python train.py --n_head=5 --vocab_size=2239 --rope_fraction=0.5
Each number is 500 + 25 x the weight over its row's rms, rounded and kept within 0 to 999. Layers, rows and columns count from 0. Numbers have three digits each. The size before them is the row's rms in percent of the matrix's.

# down: layer 4 MLP down (transposed), 960x160, rms 0.0755, rows 914-956, columns 0-159
# up: layer 4 MLP up, 960x160, rms 0.0847, rows 915-956, columns 0-159
down914 097:533513503455499525457496510506511488470470472508513492521502493501463492497544519490528513531500460516540496507459461482502544514508481472486562521528503481467478457516456492559502492473482507495518483490518514529496505457535516502500498495489508480478529513497468461477530511532525453476501497507549527524497527472455534476476543474492476480534513491527484515531518480447490481526515473497510517534484542500494458547490550506507523510502473536494542531505487517555510487505488508
up915 096:504485442477493483498499522500488490515518475500483447500525511510511519498499489465522474485494525470479508471493505525495503486513489501490492449522497540495498504506513463495483526491515473442470533513438484514524493531522508504453531538485519478462502500509524511483462499497470496539538527508518501490481493474491466486525553541501482537516549479490508474504515499513494535493487526472507505457524507474581476544495538525485469522535562526520525509544514486461506492499537452
down915 096:497524456474488514493475474473504490472501478455504501503481508501528493549483449496497486492461503464463499513516494496489523494541529512440494493469504495443493461532457459500469487504502496484511514459519503465528534480498511499496489497486526425502501463493513489504500495495504491521483505464507492483503464516507506442480538543485449498530531452474522484462519476539508471482511521488502488496464484533471496474514494475478454485491493519515538516559532497500481491517552453
up916 098:481492521465496525499492533522502516494464531511473499481451502462517506503534521504486499499464530490461506500499490479478488531518456522562497517500490492520453510456494518511449516507520455501476484516489525484507465525505501475486478508485470480449543503504560449483494509497536496491471545507534518458483481533508485536540488516460494473470545496534492532492489534492521496542482519481512533484527488500556465490498505458512515525531541527501469495512532507507488516444487476
down916 094:480461530488497502524491504542515512496480515463453482502538504468517479507500487498513506513450542478478486497495517514417511491524496518523499502513508530523494468503453506539517533500484488517490523548504520474528528486462532506460461477484417525469534506505519473507517471503477485507466530504526508487459495458526522464496458491482506516493530510532502528467490533527504487529515535507541521499515471474539484527528512508493513501535506473494530448513536530486516510481518466
up917 108:481488523498494504502493537479447490514464463500485510476444488494506514492528485454490531521494537495490526488472483513508487480466493489516512494528493501518518495483551526498490521486526515479486476527472438463504462528502527538522458506514475511515409499501487506475464495472498483503525507511524448541496476531570532463500508558460565524491529523508505485545471483484507498510499493501503501505497523486516502512484513482487502536501486466518477528505528511460500543479530515
down917 106:455496453537480475489490462472507472491494500545508496558527487470470485515548538511503506530526496558528475481509468509514512500528513552510498494515476522503455471496519505507474511510518511515466506501546541477463500461470491519446544522504473515456515527472511499497497518487466534495508505508468516472503476468425460495507479530524473470528488513517509536503468470473525463517516502487489497499558505499525467490530537515511506505531477499480506497491508494478520491533507462
up918 093:451484519508558485472502528505497497502511505515518480524537490508461521521524519535505512500502489557496491482470508491535484491504510510508483494478481521479468532542567499485504484513495485468477441462513532518482530525467442556465454452475486509489485513498486510509473552497497476513484498509508488476499485542513491519499492496503505477478480509479430503526481549513502493557516509492468485503535472538521486470505473526477472491542558494504507484479516519519515492520464466
down918 097:501500453494521499514491466515507493473487532474479478482541499506511530492479493460457488477507530486517538492496475500502553541502530462467511511535543473500461500500461495467437557480479480538510479541485481432503489465499458508519511512471501526490489560484495544468507543489502480477497485495489516490492536471442487485535518548513512496510511504478511497514466508475507511482486538487488513560516480495522517510481533517502509516460515489533485452489501520529491468520498494
up919 105:474504502519500527486531470501493500489523486533479498497456490464486487517539491517433543512479507493502515477513498507493498529520497497497526535516511495517496510502484500473529561491491476516462464495496470509503516519513491534488511472471515540473523484540469470486551488497508501565514504526504514413480464530516455504515543529533499527511506476521523498488516545552502498547473530511538473497489522499485514500490500531508495573508476503492499507560502522507505448473516512
down919 103:493485488506482523518503462479487460509517524470501510576499497486487498500487484518505532511490525510531508507436526542507502491485534468527475498516513473513452536535497486496514555523573492506483494562483511474489512506465525498524523486477515530511500468550535495511505493504455498517458531485547497488493512475487500515512547468474509511533502502449521482479504505520475446493522491473484480531505461482480516499527521491525552465475490503512517513434519502525512494479525511
up920 099:497493520469525467411512518471516493534485502475499476501470549487497461504508487513498521487493521511513483521464500487517545519501481506519534512527453498555508492509487488478500497457495502487506505510491470508516522496521490469510492477502501500461469492521496469475490463445526482495483524461512437526497480459495474503491554505482486517528503536539532494536428488500461498520450503481507518513502485508511522505487512452448488489492517469533503506511510514517463469549519451
down920 098:431470505500461505496514497494516503534491505447495525560513482499516524502506538542497515504518499507478470504462517515523531499502471461505531458515490506506493518483509505452535458491511533528498514523518496479481514446497508476496496564508434498479506516475495534502534504514506518466500473489532551496471518480518528523447511499470482481517464516527459513490510481514489475487484494449490540517477502500443476449526510534476518491508473541480462479490513516518502476524522478
up921 089:466494463452498491496549518493444563541503516515465490501479525484502447503511516485460529501523468516497493515493493506498523515461467541488523501497475480543483489488507553506461493487498521481468496491479433462483561501529525530494509513508488481492500522508496537459506499509506538490485505544521527500473517498475486495519496521499515505481507508498496480533518522503507558518528467494495527469524461500526470511492545510489448497567496500541520527492514533544500470497524510
down921 090:505507483485471485510472513495502509517481492499509503554511547490510467511490529512513530497510511502517507523473533489538481493500513501532495525499503473487510488448487512488508464453530539491504529444444489477513498528482511478508471509453488508482543488521510498485522538517523536502487517502466512474514525496537534524472524474529508509541495529443511486511545457525573515522471465499475550541467449555496509493541534490533497490498488476529524484481537492517486486495539510
up922 093:466500571471487527510482500483468529504491487488479460537478514522483433507511544474501533527502452532492511538482506487515501497488481544475547501504485515500510534496501518513467503517500564551477501513531496499505525513501506499498508533442508456500439507537506531483527519504499507480499448476492494500502504480521510527508496499465505511521464481484424491545530498471467472525499528473510490488506487516475555498523472499500499522479487517461502486464474485536504528483531493
down922 098:507504525543483527535470512485502515472533468518486505557500505495511486548504510475477521506504497488476460555488511485501529504486513516487502519493481483462505480498516539463444484530515529548511511492547524495466463462490477458499495498502510490456485476519506545506532500472523462513488518505488479518493506500491521530449517528505485497483452517475508484496538455467466453530492528476496499536479463551508518496479461464487499485494456472434503491497496474488456531520489507
up923 105:477547499450499521490541523467483498509548471509428505509501466521489464486501465452495493448533492481514491494479520480537429495510495559502537549502479494502467494502506542499508530476490478458485500495501465472521497540493506513459488509491487454485519537539493487489528517506497512515508485542514465500483535490492474486475508545474500480488541473505450532496515505511482487509507478513500503498534490508479459471476538509469525522532505461519475491509515539538503495506534509
down923 100:514529492478477526467523528487460500488510511493477513531523470506469487490490477468515474500555495475509495507458481512528489454479537515530553515503522521511540487481513507565527526474519520495509513477483516517487489502518467510437483530512485468479547519542519475478524502531494484513500502490543506514498552453512500503432492496471480450501488450482453504500522505505473499517514491523524516515509483485464468467518533539463497532476484513553468477498505477522486522528502522
up924 095:512516453495483500500547478475464527506528486502520524489517509518481526491512471506474529502501510546471476496477496447495507485484483527504523533500507521526516519487546480490532519517441509534481495511463511522473486489489548495524511471497517531501526498483455447504524544510541514471469524507518475498464476525486515486504447516544553514493493474482492496524533539532517511506510514452507440475516491503494550463551521482531510536461528517532531497496486475482474468501493518
down924 100:490554458474459513489528544536504510510497497474490531517479461503468518489503482497448488502504482498478478510476492497519499487555521533490504460501490528503498490500475492535497519560495544530540507504478490522563576470474463494479519502497509436495485483487470507526533516480510508484490518505525491490510507454503529454444503513537498483497528524523508496492521523523503472537502485505513511510522490474476516441503490480493496531481549493556478477516522510507507532485504452
up925 121:474503516481508498466502489495503499514476462490468483522480516476486514482532526511477511506451524530517494481507478501560444536487492524488504479522488524514485473505551533501519511468521538505514494488490494520537491505498490471526523489504459538517481517522505477494457459448502487550538492525491502467537513477484478541533545497481492526547484459513451524534514511515491461499482481500513456517512479513530528508527474554515518504497481451479516460559520530520510510474514461
down925 108:485480513478500531524533516515505472506507512458486519515496478490459518499512569503525486502456485503499463507533509479548535508507534529512551499475545493485529484508500510515514486532478560522485505479509513520526514477532481502503509530520518461490507478504503497513510496497498529531442520515522497556521541468494519454532483484471482513473513495502472533475548512503502505532505479499505476533534486526546546510561521536494513506463505473496514516452467492514504554458534500
up926 096:493485510483511526503473505526492504460505511510455489492492474479464468468491483504473506495462493518513500507472499515522495515513483499533500502508480517537478504473503521541515548471498497456504476488508440495510474528490517525477470523491491486506449532514533503515453435484540500548494508504525456508473489505533501510537506524445528540453517508504494511487505531520537503536450534468542545493554551490484478518499515497488482537494501497560531519553522516533498505506495497
down926 097:501468482527505484494527502479489477495473483491491467503542480473479485489509472496454468481479489484511523483483506492455497472516461508488504484477508574479510509471481500524523476512522512531518534538537495471467538499459531462442467492498490499477534503515521550508465448517511504474492470497508478510467527468506504467483479449529481483525473429496499522507467520488510518479538489452510549495515487508485511472524521530533458506455473529551494490492515506505493508523519494
up927 111:487458473467516529480527497520490505496496529533506508493478497477521527495544507503503576468413513576505481512493454501532531534488501484490553491478515471513483452488493502517512510560491521491504510480489506545480511467516487468492488544478510536498498488472506475491498488459504472470550477512471507507477476506475471474495476499512504494559525487515491491509474516495506491519475479482496509495535542514464462531510514517498471531543514494487523477512543509459504517511472507
down927 109:512515498528467512521516502494494473503511513530490526491494514514494524511504475519444533495523487498495515487517523505464487528497504527511531514505527484480511527505516484511512468460507515525431496481526512491498523498483494492536492558462471466527489511499525497569517477445520489524560484491523511572495493492537466472470477459500506503491472480462527503496495505538476509514492522535496492560516511518503516492484476499525510513490455555429468480519493466503467455538494495
up928 101:474474511507524517482476466498464520500505519477497466508501544479517493523489522474495510512433512522487514475475463552482505523498493488521488471509485526514528485465529512511504469509521541468497501492484503462505502486529488525516449491466526429481486495510495543498500455492476528462540507499494472505482481509509493493471535532489504535488508516520477481550506527517480515498506521505469481498555528507513558517450527477463496495516501471525559492526568507481519495555530494
down928 101:460513508465476506484524472509485489483449550492495500500488470417529544515487498491513496503510480523496482504446459526516489472492498505486481501482506506482504521486495499506540541497486532445480505516495510493474488451469497478517525517467515488511499505480529485456520453476500498475469455477509517478508534492529500491496461484471490475524519457544513532531507499452487552459511502481488515520490483474451495482541532554478502512473488498497503463459473508523498506508554465
up929 098:480489468473475511501466523522464496463535497531440498510479509484492537485494557530460498538539491490464462476478475517571514512507466546491553516480473490488550489527497485526505534543503492486478495489513517537498529493521504455487482467496517492485515535478519516477506526529532477530505539516492471461515481492497521508518489507474531528511508526484493455516486526536488468529492470519514513494506486498512488485461498479464499548501552497497481499529559476522519472488481510
down929 100:451489470480491497514495487516515532503487530518432484513524484523505495510503511477464525477514498498469468467473491527534510468488504503503503516503538528457517485509520543508498522504548522535504489501521490535498540466492471514488475500495495495513520483436467503498534474533516497485509517470498523492509531451522519516483503447449526494494494469509469482452528502485443504490501473494541472497519501447523458454483517538489512485530501445501559481531502502510547506516518473
up930 085:461466507465487468478502489465504507481529494492488516491499522532479516513513490518500501525501509464484490502523481495488544517512473473483501491503477492519492517508546462515469539450513483447506459491513484529498457495513482490524461479469507504509471526494526481514466475481472528515514474503475524492528495480512482474532536457478545461466500498485488488530488547500522523484477541497503402499559494462506506477501469472516450476511504504460445485470468528500513490490463476
down930 088:543480454458464471520504500541445495513577464507477493543514543505494480504454533488525484510519480470482501513470524485451473523529527498495536503491509528532466520538479514506490531497559504539500499518516458504472495525470509493499523481487522534513512509494523543479479505528495538515509478489547498505482515463473500500499511507493499528497495506488478487514511532472475506506549523523482535548488509455483491475498514529501529493488520546459475494465478512544475520460495498
up931 097:479512532495560533468517491532505485458552519516481497506459513522522540525515485517529520490466512512468517476517513482507480514473485483535477536516504514517490499518509482495493458451525471515498514462492506499479552553475498538511475482467484498500507487493521487482480523511504509446550512497496480484515531533609507533457532487495515517528545483511507517476522486501507492505501524516494482506489495491494471508454493489513510536482478488477518440492511495502474436499484479
down931 095:520531504502484490555476492544512507505501492499492495523517491503446485479456543494498511464529523510543530473481480472483557515505512476478520468432473480547468495484512517503478538488492500493479438498488448509488456486541472505557501494515464492531522495514535521506521503492510489514499477473518500534481481511461515466514556551534465511480470512515517474526470461485463509546494477489520491516532480527508518495507517517483485520488475496503497478498512513508503438491468512
up932 099:483517457505549499488537536487517515504484483535507501488493526528461468450495509479479446463483504504449466484486509517454466520522470493449504469470506487485461532514497521529471532498525538466472510473475448518474493512512473524498473478512490495497506493543494499493481495496511494518504459490531497508476438476466498492506524513546468564505519525513513534507473518503521520545492520530509506458555547507503478534487509524502519513494517472516481454477471488493507477479506487
down932 103:502531447483468540547525497512469442534460478476509471480499533499527539473496513477483484513478486530515475456492516538448480499505505508508478476495497494475529521519477507507510510513459560511505492519550438499471495513480514512478474459452494488516477510483476494464502465476513509484507458478529494530514495461493512478482510447463470490496487487492535513503544535497500534477544474516517506464490466508492487511517499535499516502506498495519495467553469458473492537486495488
up933 095:463485446478508496475468490507492571528506438483502524490461482502487524462510478441493539472486500481479488501524509499497491484489499548494512490441471518493480532515522503516547469442515511494443452520521474483502496529474496506520494490469472514510458464462536465504491494534472516488490518480500510514504522473524502503516487502490479527490489486494468552532521521513473515470493492503520487493512541501497475481529513496458496475555493518502531487514461552497498492460481466
down933 095:502495475459480466489433505516545478501489485519496489510504533481486489517467495478528471527527478492473509474480520510474493524510514527549500455432501514467508525527523501524519465453500501522512493491478520460485512545497519479476487529487503515486503516466489488529503526541497524488486458451475535509460502453504481473515500500476478481505460479449454511516486520484505493498514507497444549552521506515487504452519525465495459509518490520450529503480490517472489495509486458
up934 102:447509492492504502496483481548459480471529494466483496536512501475522514469500536522489516513514475567504484493468497505520448508503501508497507519497473508482497493492533478482545509486523540509489462479505520515496484499481505523537525466494483511453492523516490478491508432477512507528523507505478495540492518502513479509510525500460531525490510470521410448511520519552451496512505500463516439521493510497504520571478496489515477477495497482484506466522467492543528521482483479
down934 098:476536490481469522528522429475513484494436462499496537536476525507524469507477549523514471473477505479512481474497489487499519497506497494511549491511500488545495531469492495509505523542510542558476508502512484492490506486538478520484511509515484470526549492482521488514492516537505488479529478470435499540491568517528504497506521452506500493503458478480471491517506490462522475467508500505518511518494513486500545539544493521498537488500526499528442515486527471495494507466501542
up935 100:458487506498485500470549483510495505493480439539464507489463524501494512527503537470504508509471539503474466503505493472508525517527476494518498438469464520501467510465479504499502489472463511482514439528436513484473444488472507488484496482476504524461489540492519515484492496501483549508504511474473525506485494523495461504490503479530522497479511534496505461504500554544476546513531512497484481462518444495494519488490538531504520486547506522511556506513537510457514515465489510
down935 096:472512533514477518486505470518476507521453507468476473550482508490475527537524545477535479495456503505497508463443478507462539499523466503520549474512498454510534492489467511506527493492508451468524521492530474498542479485482486502493489522473524517497476507490496434538528514490495457502486529507566515494505499510527528465457468490499513509502485475534477540469512511489437509524495498513503481518496471473488513530504541504445512477530529511546501474516518517524521494507497494
up936 101:494484491506512484499506447511494496457548513546457540515519502515468532512546506492506552510537502505504521503514519492494474465502506512502497516502511498485525500509503489493455511461461489488497491484485517515494542542481499523459500482470548508488497488512503468498472485491484466517499533466514461482499468544514476494467538480506549546486583459482479455530524505543540498523488490473505476433504530493513493521519511490470539487464536487486500453491508498457487496494501473
down936 098:526487497497502485545467504479510466478479495536498499523565465505481481492450529475490521498494480507488503527530550510493479427519528509520504518448523495503500502515489502503462474524514492450473509527527508483530511509531491468484469473528483503556491504513505511487496489492523481466539462459551501545464552512497520486512494538464472509505495482486500466501479461469515465476549534482457515479478467523468522511479505517489508498473502511482501540540488515522481529505503452
up937 095:472499495474486507472510515542508525482490517515465474545502523511467517466489529527472482498499481546519484475489495534527518507443488471487516534491495545504484491492537494520491464486486525499438488492501467501494517512533457513548450556468481498487513531490492530416508483493516478537546529513453519512506530505541489498446503497506530529503479484486456441532530551485508519494521486503513486476475491490488520484482514475513498498518478515512521514511534505496524458484497504
down937 099:516510548464474515551484462508502496493501516475506501525498499517499463498513510498510537490503480519477475516471525493539525527502495514461505506507486534447486484511487510504488507501508482527485467508542476513487462476512470473505485551482521486475584538502516516516542514529528523510518474508482543485504506503508507520460534507483528526459501468471468462505478504519504476451504525496521536463486453538442520456558494519491529510462496475480544495480490501528451507513488499
up938 098:500498484473480495489556494505506508463551511485475481517475519485489497477496513484495484480500495490495494511456507518485515504516481510533463513532476535500493519481579500478493519466470499516483468504505460539486514545478499442506514508480507530478513554517503464482484489501517459515505501502490473465568471500518487481473521472500527491488516526546486496498492480516576488482455479483514491500522471420546542540505513487497516484525549532471496483530527495518507474499516504
down938 100:469501536509477492484500467488498537527486488517479536499472503536506472567514489502471487508500516445508519486480455505482534487494471484490463489529545516488508473496546480493513487534521514481510493548520455522476497489483487472483495494519468466481510498480476522468501510494488456459529487528481481491499489465523502490506543529496472490476487506496496502459568540468518513484561511482497523545536456470472518520497475440454513459479514494507497526517435508507496497490510511
up939 101:484516539451472530498499466484469492465490496494466450535463489494503506544511500498523537466508516547513500504475450468474490539457509530481518494511481493489510507509482452523524482528486524480491487475516530487477513468519487473506469531483516474445487515510466485455496466467531448492482485463481447515482457508499456502503486504468514522512474518533498495457487524503473522476495527500518502471474492444485461487476482508479509499550471503479524486460535481536479507517523495
down939 100:503505515482493527520500452500473485512449530512524487545507451516499469520487481474482476515498506554499519545480512488475496539503521535466538522513529484488557554533487458530498508532524531541504509514526501516460489478523474497497493511499519496492498498496500456447496499492510483441499518498480525525482508488504451492522524502462541535478475473540520506506563479483474468511473508551520494528490514490469515538490494518527518524476488512457501476475516453498464503526520481
up940 103:434496487483501477501482521510497547480538440529482455502493535464465490516467511461479494521466529487521506501460479507541480529504455499491516476500475513507484508481574527506462549514520473446496454525515508484500495459503512511487476501465477467540533523487496525489521511470513508494509512532463474505506505478491520482511542526510501474520489531527459513525533499493485514543502520440491495489504504498501519506541482488510484498559509463524520483499510503497541518477512462
down940 107:479515519489468493490502492519521532498531505491523512471473526445504496511454488492511477492498538500493517506506488441481458503517472481495481472497529474496495560458512502497541507499491517486543528503532475452504494549500521471471480499474480473525508461498488499492490512483546535507496451459513505488521516488522539494470493460498479462483495491509474500480501450488479495467508503508496521547510526535452523498492467466552509500498445540446492512439513487494511531522540534
up941 089:487509527495467490503508520523429538455539477511494536506488494509520497501533506490495504509481515520507512514529541486536477517469476469467499499463460474493476494466497537500540527503489479527479473563506523551534546505476500524479463477498512474525494508476481494486477482483523503532519513490548527495502504539527538568507487485482507475472539501525487553497496507505489485516512495490512539474532454444506467514545507481520503524487494518512510488491456477534528495454518497
down941 094:521519467538490493489534539496483500488479485485471444545562497521454495507492503527511527490476481541525528476513500530452549511490448494517493486467502479508523490473471512517478495521509519501542513485539481523494562512463494498450501496490530502481514518499500543488503470499483514483461494480550478514472480508525520512466480496482523542503504473547529503521558507492439476517553488489474503511491507479465479484541501491495486497511503539485475498536492523492492471528544493
up942 092:497513465500541505422527490509510511462509510504501473477480485472477521525486475514452516486505527503498469489482528501486477495501465516532494521542477484486528507470517514489489492536480495484481475532520473508478517475467508455542509494483476481464505513496510513470489502451513498552487479484495529430489480493504492493523496515522547475478484502497472458489511518517482497517517508511529487476491517448489476553474471501485535530517481569457495525537479528458519471521482435
down942 094:520482474494528517497568530508473521470465502500565540519523512496496513505510462532458512464501485532452506475481472502523549441506496468506487527570521512500519532488521515494511513499502505522482521562495481500472514479471487527487526484484489462459555512481534523485467484457468489476502484537517542475499501523516449496500465498498553514480504483480485519471492506475469510485457504481513479517479505484478476512492489523493535494513543528520477511492467501507466491486490507
up943 098:471477492493488495503500537522445501518533527492515459502514516502505487496518502436505500509435548502513470539493492496526481475456496537444478494497484516502476486503550469500504520459534442472497540466507518497482513524499519473449524543477473515551478508487509489500467522493454490525517529497503501497485490508525495477522564512529531487538554521518473497494507503497501515507507511528523507468544497470531494524464528497472454543535505501488500483498494471492524490522531504
down943 096:509503456475469557480499449519505452443496542454518518487498501479559474485507498519478487516486527517521490514470526506547563521491479515478478478502544496503492478526461475452491480490514531508463543514508504483474479473523507507519509506512526475520524487487497444492513496500512477516494572469478478494486509529462531468510485494530474500524510487505523497495500494543526524470471487502498504428488502504532515484510509529468526499478510507530511549515488522523524501469523489
up944 126:490496496491501495487475460535499505506544499493446495547488527499506522499505512454508516449510488541519476472486452476517511502506436523493521483501488492478498532468535518468521559508469484449482485420493477493486485494457449529499490488506527501514512499546499525456513477487534467514500504536496464486444473508515485524541498508514525521558522537490505457521508502506476513549471501479510481497493487502524500532511507533507519513508507507516507476520529483508541496496487448
down944 114:457526548470539489484446492493522452486508498443466471486478465530483487499506471504526485522512482506494483489519513512519501516513482519511468458550521545510497487519496502487509497480465520488512504481526540527497488526531530520472461496467485538521478508515456513508466467508516499509490534509500508470479489525443514468513480529488477555527520468534514518529477481489478487489485537541484497493508538485455494512536541544515463528501508496454502497480519498497510426474499515
up945 099:500513489489530565509481542487503461497490517532466466512474501513506462499500497495521499486543565531498470511500511487505500518487455496511535478475511508497489473439475507497535529509515489512524460491504519485555499487475514545478482559502493481449526485494469509512466510480468473497522499512525490515489483528488497482490488518522467478470515489518488480520474519500485491532531519496516498465498520471467442505488523465522507566502513579503514487533468458485533475478459490
down945 101:481545499499504514521450483476531425528500506511476454511487500513461484486473482506522525508502532524496483505497506504498479474479466474510515466445483491476520465471454507523530540543510520500526465492516492524504497487463501523503497581512526492477544444518497522492495498523472484515505481549560507558483508484510489476491512505474464488507495489502519471532511522512471507513507513493514520483496519447446484491522527493552503519521482532484496515544487489522526496499519462
up946 092:507534477484527470501485481460529532491549507541435474500510534464516524491494484534516499522498560522446483487505467495514502535496504513508511478502461488510450446524489476474498488511485507476466488506541526522481514486488481470528452504461478539447475500474489511523538486501485508485529460482517488507517481458542500515487507504480480508546499511465493531494450516540493501490519505494523467485506506516485466484509465501503491475527570480549492503535510511500470516524499472
down946 093:511540521502493517552480511519481491518498516470488493518470506515477482480539478496503471489520529491484510501476467522487459501496478503483433483492527482482517528496502523479499444482493452521481523498454468477482507468491489540510522491480484494486519548478463501503482471545467478493513564498499552530522510545503501486492483517539505455516509478536526466478545539496481505476518496554485479497460504503515511530485525539521496438481511501501491496499456514462456514463494463
up947 093:514508514483554470502504520506476488494444514496442501515486470499465520534490463464494499502554535533525489510530506469513513551558479519513512507517490547513484493525492502485469494455498471466505527541509475500518513511501469473480491544528515512469492472496517494529455520553507454518499539539523446506553484518512519518508483486482523507484507540521501510500502518523527501496458475517477464463523519483500496510498526510501547533510490520511515517528474508482466483510438526
down947 095:490511493465524511509499509504500533514457486505499464519471492517454530534502481485521467509521506526515496499515510495514498509556483537482473498498514537520538556494510486501486500493491461517477506462502518523452503488485492477484486545563504492448480472488525495501442500535461491473487548508503473516522486485462527477488425470432515509510482507494493498485503502489535551503516480509546480471520491457471485531534538530510508511542503501531468495515465534473473480518501504
up948 091:458498485460446485472521528481486529529495501477509495505488505493497528559539519517476534519474466523521489501470497513503512470453460516533538492490481480498494519444518486512513492493469521490514502480511415540476533505501530485477545526472499524493461498497493498512495515515481534501497530548480485474461471512468485514499522509564493450488497501527515492482539521497519498453489455496490477493501450518453495474501518515456458497544491527486522500488488536497508482506482498
down948 096:469484497470532505533491470520480442488482494452512485482535541520519507511461518513467552509501526455481518514513523510503538476479435518498501464499499457479525506478518482522514497479470509515506517468513490540493481503489504469531494521516431490491507463571517514432516500482490516471482533545482494481454495494506527520466490529512456478539519500468524494481516521457523530493492517524511533516506480512456527498486508465509493487454500500509500506472517517495537515492470506
up949 098:502469459490500525495517469517507508487525514500502501474513504490493505495483498493518487526515493493469553465460526460506529485496502495525499504527504516510478548512549523469494524521459485473494453477520541497544488498433464557503470447500513492513500512522528489484461495446513487547548459495489506482451480516501515469499508502522531504515500478469455489514486494498520527468505520488487429470488474457486508503491481498458505514476510454480493529480531556521535488485528496
down949 096:471503521528529477508475507522488460528497517553498499530517509509455513485510525498526505531492526525481483546520500492469485530503483531502480497472490515466503455494463490508505500453483496475506505505471489485494502463491452464476526505519490476522503465490447532508576477484537522476434503528532505526467511528489458541522470514521484542489524522510493493508530479474496482552507514515515543498510502543548509449458503514500490533524503477528533483493488509510464499484511538
up950 101:517477483494519520464516512534466494499468522528524472473510502500508496505528514476444495503487517533523521450522493470494480533484493512486551498523497492543481517540502530535542520486474492510467528458488474482478533522436502518512497547483500506496500503481527472506505464474492506480492510505538483504538500506532487476496507521542531501535544555552469480533480499563497487483447497477520506503478524505506467518510497518501518540517555518489486478507537468515527447521512524
down950 099:482504514515502477510482466522488488507459514471489499497520507483519491475465491520493492506494531513431472509491501482450505476499497477467506493522535473543550510536477497505523464508512471480496514542508480502474473521491536481514497545506469479511513516522511479545531507504523487515516448495518518533534479520529450460475540485504485519503483475510484546536533499513479450436489545516468494498478514514516537530465487528528515506512497520474415489531528491528494499516527526
up951 103:479514534457510525465491453492508551513505500490498493476458497473438517539492516482504551518532465537522458506518517520519493473511492543532490494497505498520457506483511520508518498497500518505498517513483477473492495515482478538497485493508522552508445524534493487513512478516489510461505498512486429494554493500541510490520480526475469476487506488562498555490482508500538513501478471495500470481535507489524534509508556539504455493518504501484539490548480504475523479475472459
down951 102:492485497458487519499509478485464508516474522515523456486528522491450524574490508533482525504506522504476442531500531556489488475483501549489539514471519507474531490495499490526534516491530497518477526494500506464494541483478485540454492503503484535498466499487494472505510483525466525430479512492495494515550478521559510531516522491454506502495476505519480524490532547469488523519433500505497502529502510495459482477525479539510521457542502505508516506484467504518488496490496475
up952 100:527477488497484537509486543543502493514487490492522500511491528490453473471522539467485523476506489544475501478476492504534518574478499511497540503496488565523528528508485525517535483521475517449487455514469498496542493528454469480536505487495550505454504516493484479478491467489513467502527516503481502530479476534482503471511507527495533522485534524536499509498518556486515535530497497452530480446484508500517507518496519499512488499492532549557504484522507475468485464494488488
down952 102:517456503520470474532455491521491484548483503491557529496498506523444501488508495513488522472478524517487506507495478492498489527511532454495478490501518513490481520563464479515511483480508507469485481520495541500492528507468492473508499522445516479473516526503527478513505499470481521484557439504492540531540492499500473475513449555535523504507497491485535484491541530483486506500497520469459535540492480486482511525548477510546514449481516521482458512476520446518483497522493505
up953 096:440482482486505504496542495500466487513530474456533466536513504469511500489515518456509516528460513499490520510501475495487472483471485538467494497475475496526468477521514493514475550486542487474463499515506551537471528486487462511476513484459495517531508518515524520512523483502492508487513508489545530507522482490475490510468559511520494487574508504511458488465521519479484503539493531502520495483541469478481444486540505528479478477568524450480510483494490481523500512524523520
down953 099:494481509507503537465452498483488462481469523534495530455521486498485508519498517528493487474524499496509526466521494471546538512499522466496478480532486421457489540475481462475473480406456541531508485520530489485482502485474495505510522521509477458493459470521446516519491546472507498523486503478546487457488508502504510518507497503485557517494499525496513502458505509504501530498491532462491492474536483494532510513507498492503484513490481513511512488486526548497538529510459507
up954 096:473508497494506527489484521550459501490508489501484466445524493523508511520526476476505510526526550494492511490513487413508523474435475512504496457509492533529479506543491516499507471436474486527475527511472518488493500529489499493499502500511505468488464490483469449503506450464503480505479507505517472494524458542528496527538523508524501503541551530531443481496497497516484516502510543467532499531479504442482458510498506529492462502503500532478514477491495515499504474542513508
down954 097:491444529501460494496556498483498489519487510502519515545508490480434487482457556480533490505470498494486479517492488521514485501520451466471518497461498471510503493490451520480513515499514475496471502565544481508476511507535471495549487532474465524496497522513520490505521471528539495486486502531504494534460519497514475481494483481551437474516491515511499537524534488497516500535446461528510525498512537481530508498512482526487520511494514452528464487493534479492525546486509493
up955 097:504482504473513469522509496503487528530501496508448506494524517492558466504502456473461514502532504527495556466491505522506512492475526489491510466527471553488530484490506493488489482508453520518524467462486513491531486506530471541496465492487570494491513519476509517470491443491495490450561496471487517530500524561520521481490523512462544498537501514523510460462499521487487481534528514479486502491502501524468524497499566478524448502465524521517491461515522499500501493504480499
down955 103:494488473482500503464509502520499506515485544485463532506511506471498495513485505490495497515522513504506506533483464531485498489498520503510529525485529502538526485495459539537481533499497504483503455457515552530462537498494510526469520520516522512494563496521506551505524466530493486475506514529534475508504580480482531429480439485511492482509486513496505487507493548460520535497502488496488546426464535509506477534544516517485487530485534504548495492519517514486495520492504516
up956 092:489511476471466482497483539554432515452508424549454503475487490472503458448490499491502508506475508478506487493497484471510489525484522508502479478518487538499538444507485540514533524501512486525494461484441500469557492543470533487493507489499480479506510532484514497504494496467512492511515496485507475465472508516509479535493523517502495513548517484542519470521495492562519502524486486458506535494490491531493504498511489506531517525517489475507546479467514510532481493481450472
down956 090:485491529498501489491502501475496523507507485477530510492509556509504503493541443506487469474504487458506504508478562434512493445497498504491494524530475522493513517480516464474507483442505529476512543503554483510510513538484497485475473501502489497429497500500464515519507543502495513490505508531495509471519517524521469553533506480524485484488487465503441506496479505472531491471506519535481469478524489468484533530487482462462494496465482520518478464503468528501543478541543537